Each number is 500 + 50 x the weight over its row's rms, rounded and kept within 0 to 999. Layers, rows and columns count from 0. Numbers have three digits each. The size before them is the row's rms in percent of the matrix's.

# layer 8 MLP down (transposed), 1024x256, rms 0.0907, rows 792-817, columns 128-255
085:580402456535513541359451481445578490449452458508476516471481496555531465504439559489515554462532548574477499483452482517554486489389479484479465518528507486578454556442499537467491510473559505415492547482422526479532541486496599486512505505502489477493473507476366452508550556561464456407529501522530506577464464506481591547561483499550558442495470592565500508395529421515536549589511
097:549482513573413485469459520500505403499621407545526463465471488375560461611526535497521508486579460521597468461506528541573473525523532559470501577538484557523578522445479573462415457407496576511470535517575518384526452491512537470470516507434518542505425465455435495464532547465455481459606540464499475439485528412520497565572481446385505413539394514525439577542566612509488497532486
118:453455540467427543499465542452488523576451543379451460576536489395462512473413442480472650482484523547475453619408507525448504447530501524519594519454540470475492457471493558400475478530386542506462511472523465502505531481549487479533474604559475524484435488452528436518457551543522437616504489467589398468514436540642445496630505618565523506412527500446506592438454504465460519508426
118:573478503554413429536490642511432473446509434494501483455511497495480543537442481471542590340543508455456503452520482510543485560494487569547479523509516559490491541614505448534544490548590515501507546524517440553511516613564493409591483537505461466497552594570437484458524464464476454521552517508476562476554560578573541480557476479582554512438478533427525509391571554533603549547417
130:406418449483477573580440453477495480488508469491524467409495452482506539464571545414523598494503520504477494482528580492486483527437491485511509415502467529546482620482463468541544563448579450436516570489370530552551505603428425519475447526473483547400546506499487524503432533484547447518459444549376494435574538481452596526535505479505504477566420475449471508529499487517542474523472
129:512511518491442510526415489503579526580494446557444455561498553540502577520491419474446456484492554493461577494493508544524564448514447485527448546431515481472457504473493539481404478491529379495521400587544394498490550515528483543466479484485447595481549477436619356517444488449515499525565533405499525494468511601500528537516487392418412541502573591442390500460569535522435591511532
102:518566523577444521519535449450516466461497555488446491548476480572520462580442451470526561453571424506558444518506544516545537518474481538432526556529475520479463525581441527491360442522509533370582458525410479521498398465481568524400513475533563555526553567519493503512425541469467468504507511464556586542481571480442485434439507467570492539468493512559455478457489425490545445559486
132:397543475586524460560477524484610581438535508423519466598455493598416502493481536387490433410491467483529495490526463417482510443523495471561483511429513378554461568547559515514557485490532506564474522477485450425510457521565508486504551537481538562500537500459355531506571520503486423534531449473467542516497470642462474529592555447544450418471561479547484535487419483548536512562529
042:512392423481487512472537405482565467524547459450475503450478419464556481515512439444523473487528538466417497501515486546658406440520549528525457517460375530565564599569548488392536445466457493459499445511505448507477510432466494587579478540504492454525487543507461508508416513491492488453454483479474451572464581523464492496511485502457483497527481442556516494542558495552489523475575
089:536430368517435469554512484460515461654540455493546565524492598444485513511415408490504496453459436575602537405513475454509497401505474496507552437517548608511544565519568478508484499550527532521466466521518570442546468446465489484474548587467521469510572516527492491419482486491482502473503523492435551492438517469442482503514488381522528485582495511484501483527568475474539484498420
148:438530516526440528408528447464435429486502515487426484427486556424529520515501559443527520519515433432564511488568414570542484608383495512526490466523495465515513541485556454582386528514468519605529487500486460492501498486465507485549500453504483453494537494499523564416550523364520527573442524541409502528503546502630524533425543497484499402506414488470510492560461464399491464505510
084:511475401486494523538470473504487485631465516567620490496455482471468478537495517551464532531464544466527499524536488453491530460465450523456445518565427437509421359480437511497530458535557430540490518457512461607439506546427404535399445551437481576406518535516483490573536494554488537535516393515433469495497654437443465457579462503435506477531507549494515483558481427512509485472546
110:481553515422517541468587574556495542568546527545453530531412520441489517555473527483572514588493401416565563479553483449521491535486517545479572524476578414467583515548478502368477538522452499462516494479556448516597498525557490531506507554461491592582546524474510534506461509483486475489434458437483490431533474582410609486573491476481519485429472535513571524534429428523462479495436
035:441528438529478528452482541382520508503584519390557459485461439504598529547490471514452529611518454528558439439591549510512556432511411451505483477464628548438534457459517502517538526514496595549563477525532472503477607458458484439450419459450536587452566446478448469439559476572556502552515536418483535491451547533552548554444496501603436487458516471484431515492534456493481490475517
133:618526503488449497475555545466464618485448430436481461465466542495483485485457486501539436581527515440486533498476510559521382457525534485488470624531445462527454477547502528493463497464480528435660504544414523458417541467568548479468504462449599452434390468435543452522479546344471380570486476454439414465516481501505586461585446500495417534528501487526480501421526477490493525529468
108:521553482365463545498547474502480451495474436515571565473549471462489501532490518560552545462510498449521426450506477465594492510570489421502410452502568524556476525538549436558447562620580777559499459500519506471540442529497460512537500461506476494510501534486444463506489546585509525502398530426469447552484487444472453499508496446443486463537411578472474556631450465565557533463536
109:520457443438542478345509506508443520467552572552472474398503559415498440546558467477504528570468508514438607493482462436542483545468533527470457428479474507389542476553484528517560487494505514484532512460588508541504515426574537493486520476508505505534471484494473497413389467526484524466470508485572523465509470436503450491407432480557464510553455466484509495551530453544449493473435
101:493440442551547466531398578534520448480551534486465447467544479432487554487484444430456453453544567513490582458396502436364437471455482482576463530482445490569505457471458432467493575531424550625529468477535449464433483485479464460483543503480459496484495473488539470438471424542463523538553579494570555517573515459540579458434523458588515463414558483520534484447459453462554535532510
060:505444516491427518510452542485529485500436483526437552445503472517474463459435563427475405484398494499497437531501544460548492450498448534476548456484597416519496580570558546569547535552587498496483531418555460469503526512515527447601524528548609456447519426441537537504524496520523448491523515451561445553431509467515495520470598469334430533428380557593453548534544515549542559407578
104:512468507488500384497476476535496472524481505508502560425464466492553465393540451538526466556475458426537552514531498479556536432538497488406489510594499472486478599600455498437512533519457490475532483517379516665521452494513555466457512458585563499546583505518529555543496470385511508581495510441522539530525563611460507466530533613657563380560552514409509489498496447443480480468452
114:520533523520513568511445474451501476536558536473467559441542500466484398556430408599564450487465464487467491585448570544513551441523519480510498540527416536553456424550434472409519440518456519478453478500449458540486534475506498466544465550512541498447456487453439570454526457564496459494528530525519564470584530540468518476386423519455544503524555474526405497589501537512409554494604
129:483518481488592508477532496575501502534500389526424459525478485486527483521501408543469589450569520420549564502478549445480486482564505478509546483554528594413457485577459532530535625545445447486499504428482500522367511554534489429565409493493459532434502537481542498514508461560499466563493457540556451511504596561490522447510480541459531429581391436547418453515516466482471560473493
102:540487487514532493475500592431498547512546402472556449526570508504517513500500434485573477382476503490437474382461518530547482482548537487494620438517576453470468494457458492491485451450511627499537516519433543454496450498515483514329459466504520517514546591573536477545514484521468439389425505436426367483462542505556491502533451474476534528490489604484519546613504433492446491549510
063:486518502478458482558428528542432541541452540452463513511459508532527537492488387444570488630533551432498499399548582554500471495436459506503460456516546423488516474545461544600538513418472421483561484570476471498546507517485481526566562421558478492450584502461466531539530626639486474427502448457379488496514480438452513488525414549449576539571483540501463554500487483459485519418524
112:478586461459404509523527458496380501478453523505428500417475449527448582404448469489469435534477440467521520528395445517500537493515413522392479472545511475494469552401451437468580467369495476497470483480491551484590440401467443434517517518486516441407493481515428499481552513529429522483499464505506499500548557531505493431510476513527483475470484488520460493489542537414528587589536
041:486502506576481564533439424497594503543432526461580486455332439487533517461535624523527568612576499576504441577493595508448513486454369504598476455509510586522435435497596533472476556501516477560523493483448380597492580598526419533402463491541484469481474518401495450457516436532583471432477443523510507501450434514464549528561419494493492489481505497425532525493505383520493503528523
# layer 8 MLP up, 1024x256, rms 0.0996, rows 793-817, columns 128-255
108:472501574528507513461480414520578467520474456550472417529484562444394508461506516523452512499535577583514470533396458474477500505531582510560428421506432462621420482418541466494496471430485449396487464416461522477466477476496481469506553541463443510492457506554472451551504452566507517440485439513505435600494508490584463499478487486466514504481424518539521533468595532502443572541496
112:506593441498544529535444386537560555530506515460561496480558490512498536438507494516484513490491491490511416523501510502387468495620486529586508457458377527524407539423417426516552503588386473508434536496516528382398509472497588410464549481489488558584560501473517500490487426460453508572601497557558470544526469478446531458545464488436377453422541486537534567421433512467499550485491
120:569513422526547530538458478584530456398560517503456441505579583471502481492470508590568476524554527492472510504513527474418523535351471537502526500431467469499411465509477476487570383463552476474534402509546465540484465456522534477535425542621452548504382495549477561563486381494521485474477455532446475477521519521537373488498513541504465530484362420559441428410575469523475497486508
126:481546499526509530444409489501564495506567616558498490471557440525373432565492512512597491488516541462494477615573426502471530511563481548489556473478415470479499562547567433541466532392502420470539512544549419420504445512350553512530464467486497485586461553555483440527532513428506516444518498539488479498582503472456516505496450471464446481554408564535584458555529573493452522444526
126:511600516525592460561550415527472433441609552543461491527492536528422433455448470540500443437437433575404478470606454428500541560478504532517490605496471488499501490448485428573504445406495348486493388463477533421454460490403591578483542466587468526456479560513532488531379441505522517448517492521617507585538578507561493468529462490490477573510421477501567514440542551461574507523490
107:448489477580490479513606546571503555421578535464546437511468512502484453540494503530500539510502468531502452518468492480403495461487522559598557510525411507472453538525496465420505428502544424409464467529477564457467422519453566448495485527502498435599516468529549526501470554570528469408562490555621447457478485449589489408486553466424442524485509496570517482402526488493521556520487
125:486535591504515509536484432581549590417587494504507483525531513525389409500522533514549419436572494480418486539513488512561494534475558569571507557524427345477524496416524514539517403490582416422403431536476499508448427525532506479478502536515488500492484511511470557589462584579508434474451502539560492458546471522515408483559566533488550451440510492549527552451461549495471540412503
051:469477562469544476560483460502561501475470625583521509546507454546486487489514539473523515396468511629510471614569515515522523547403396578520538549549385512533467520489497585491573461492603462493458519434499500577419442528535429466451444521539493530538416445516493494498493443513473464476505464586523519541596472466573478451421520505446456446473465470542551398450527522436483444527457
086:486600468517511508493467489554548491534528444508445482550453441464476557481491523531476376417488531559562420498576418530528475560524505545486479486455518537483502593452508464551463431436488469464475491433432564386494490525512487483483507530477460507533448409578405466492346453519557484402508489518592393654541449435631493532502522519425527403488478440549479451457532543480528534554550
146:440493542474475503486477439570443504529483596515486373510530547449369499463466584487584355511498527513452543561511513500509522495456470476580486457504470469499429419413487419558461557494504433469485513435486506488518504484483446548571492496469550520536527482475457437521439547419527440486499497537501373575491517478628492503467486597498494537464483450513500421529607492500465471503536
088:515556489555485527498424455487455512489509489503493530566582549520453469453501490503618520475534452520492444559551476547448518481563420654527487498569445526496501455488442531515551426459566450425441487510489492494468516517454456462515509482517459404555462496474433581513486507529399513460511465526432505517480485440529516418460523488509487477524507470549483411493564488503458487517569
109:448541591520424466447537439568539573509468501438474430518452446488511574462522530452558580467376498480531567486535487549533449607459559544575506490541475458486502603445432505559591465470474506527519429472486494467512438526458472533533491515494478519528497500635530518504371475473426519502439452494491457575467360534573539387590467522483517479504472500473497470544426503344530513455497
040:461513551591527496588427480530545622427490545506515469535493519499440515459450600522502401490469496586412491650532459526505561518527457565527501518420509490499465508438548524508495441435551442494446526458503528492538456490477443538508523468497450426598457503479529491490452523447450502419573400532506482516520431457609440368491522546426436522516500430553502457421476556467472533513486
126:485611536502479495578499520535573611506516483506456448546403546512592470584437446543528486433513560481499490471566435567498530477467535509506379503492462477466497503432503433502552444491517374518515496467513481569508481478504523521502447608445450445503501405515587516477504474484433479533446427564400512537459477514600562391491451461542509487447515518547476463450541516514505527564502
122:502456481503452523600474420553513480508604418396503416493567508477426526439491496499512560472502482511549444602554459559483458461435541514501444470486535471488493408517495508519462429485445493423529529504512526504490552494443439495519529418603467463496518408538508462527449500531444479413503495529469436583475464484518517503433567571413467525509441264541463483499483525485415520560444
115:513612484500446527454454452561604565486643539560495509513421477531518474549497511520525396477456549547518511540568434426542491529493471521525406536581425485515485564425556529458488450437571418546514549448464496547482474494510532502554519537458502495591429589474530537489474370481386498540504479598514458553582530466510544448567499531486514465435472420607493504542551607567522431520538
110:523505594503429507498465520551466478509571441499481406562504426537454520410450580486482520404527483554486482470474411480428489472457439507485552622554525415497510464411549471480494492473518438478508457469494521360495478459577506528456495457527496472510433537547486440472455456552497545515471523566407490455546452533617531485453464584490428457462491486493545507400438486508540616473559
064:539511571555569488482444512600579577444508492491531455683533546420485564433441531545549496489441526475494491545522424491500509518495530560431513485455454549482435444448411519538469444499478351516465558520451550526458468558479556546470453465456473409548433542444541571556410504488476480474507431649355491508495551500571506479490495502471460486495470522526552488430511538538499509552481
104:459568528469508474523512525545492585491508521499561475596532557554551499484492522597550535445418509555413484583518464552449599510544483583498465524446465514468517412479607513508458485483470439523479501512485518518331504500376452591498504413456447431573437442536502509441494507463489523509416511481625415469499460532534427485448544543480519521553460400471516460409492523564476508593461
114:542546490513479461462557479476496487581479507520508480596541447463475512433528533494562463479462490545507572489581518509492513481489475565504514463502519485566522504564535415576511475522438484427466330529536562498523557489388573502480444515485512564564472494506506526515505548553489459512462496508411487558654473397550500462508410484396499456446522507556463470423429511426490524544543
125:407632493505526538444503436605538472535518521434439469589589562497483525488523637454482503439552563500493460631467598491359472504525518577554524489490467506460522505496460511613510478475487396539468460485534452410484423498442537527470470608453377454526381466438433482505542447440543474409513505508471499509434482439441519497536502476537438555403470507511524460525453515486470524521445
099:529532471487574497518426490476500497535551475606487454488513529518441590444525525467635477489468540491460524447506482498550497521557547533512501458551511417554411461491536498561499529443472485527502539391453492406507513539464381528497541441438477392507450525523488406534518434457478379368525455479521501480552452527588379524504464578513535534524496504550476394518599501509484599486553
078:450533629478453495541430467493488475484520529612463430537540523514490551489459468551566479544502545543468446574491527546448505550487531632541417567536408452514452545438479421533550437405584400485506532516476465505446537546467479553535433511464538539639369523607465522515466506522521476440551450496446433478531546515543460381458430593455471547420438538513567428480477573536495500605525
108:459438516464559395532568500525569551472530572464551364502478525498537524428527508435514373518465449594393566500538499502449448622523496567522418488469554390485431572367443531459418433503487509512487539447427535511528463446560431517542463501604504554494494522494400416579479431496476475428502474584501408635413411442467526498428410503540460476471447468539485442479464518452499504574563
060:524504520468554501580479496566572521481546472567528467548504496555447530469448603534500462466471534469438524568525435503456560512414500615539538544395397446577557455449522570488613442449565387444480517412489536434546489486466430542498485470525443461620463465511528528562436496535398486422577428552570498542524526495603466446437500499475446524479502505528506380455482551484466520615488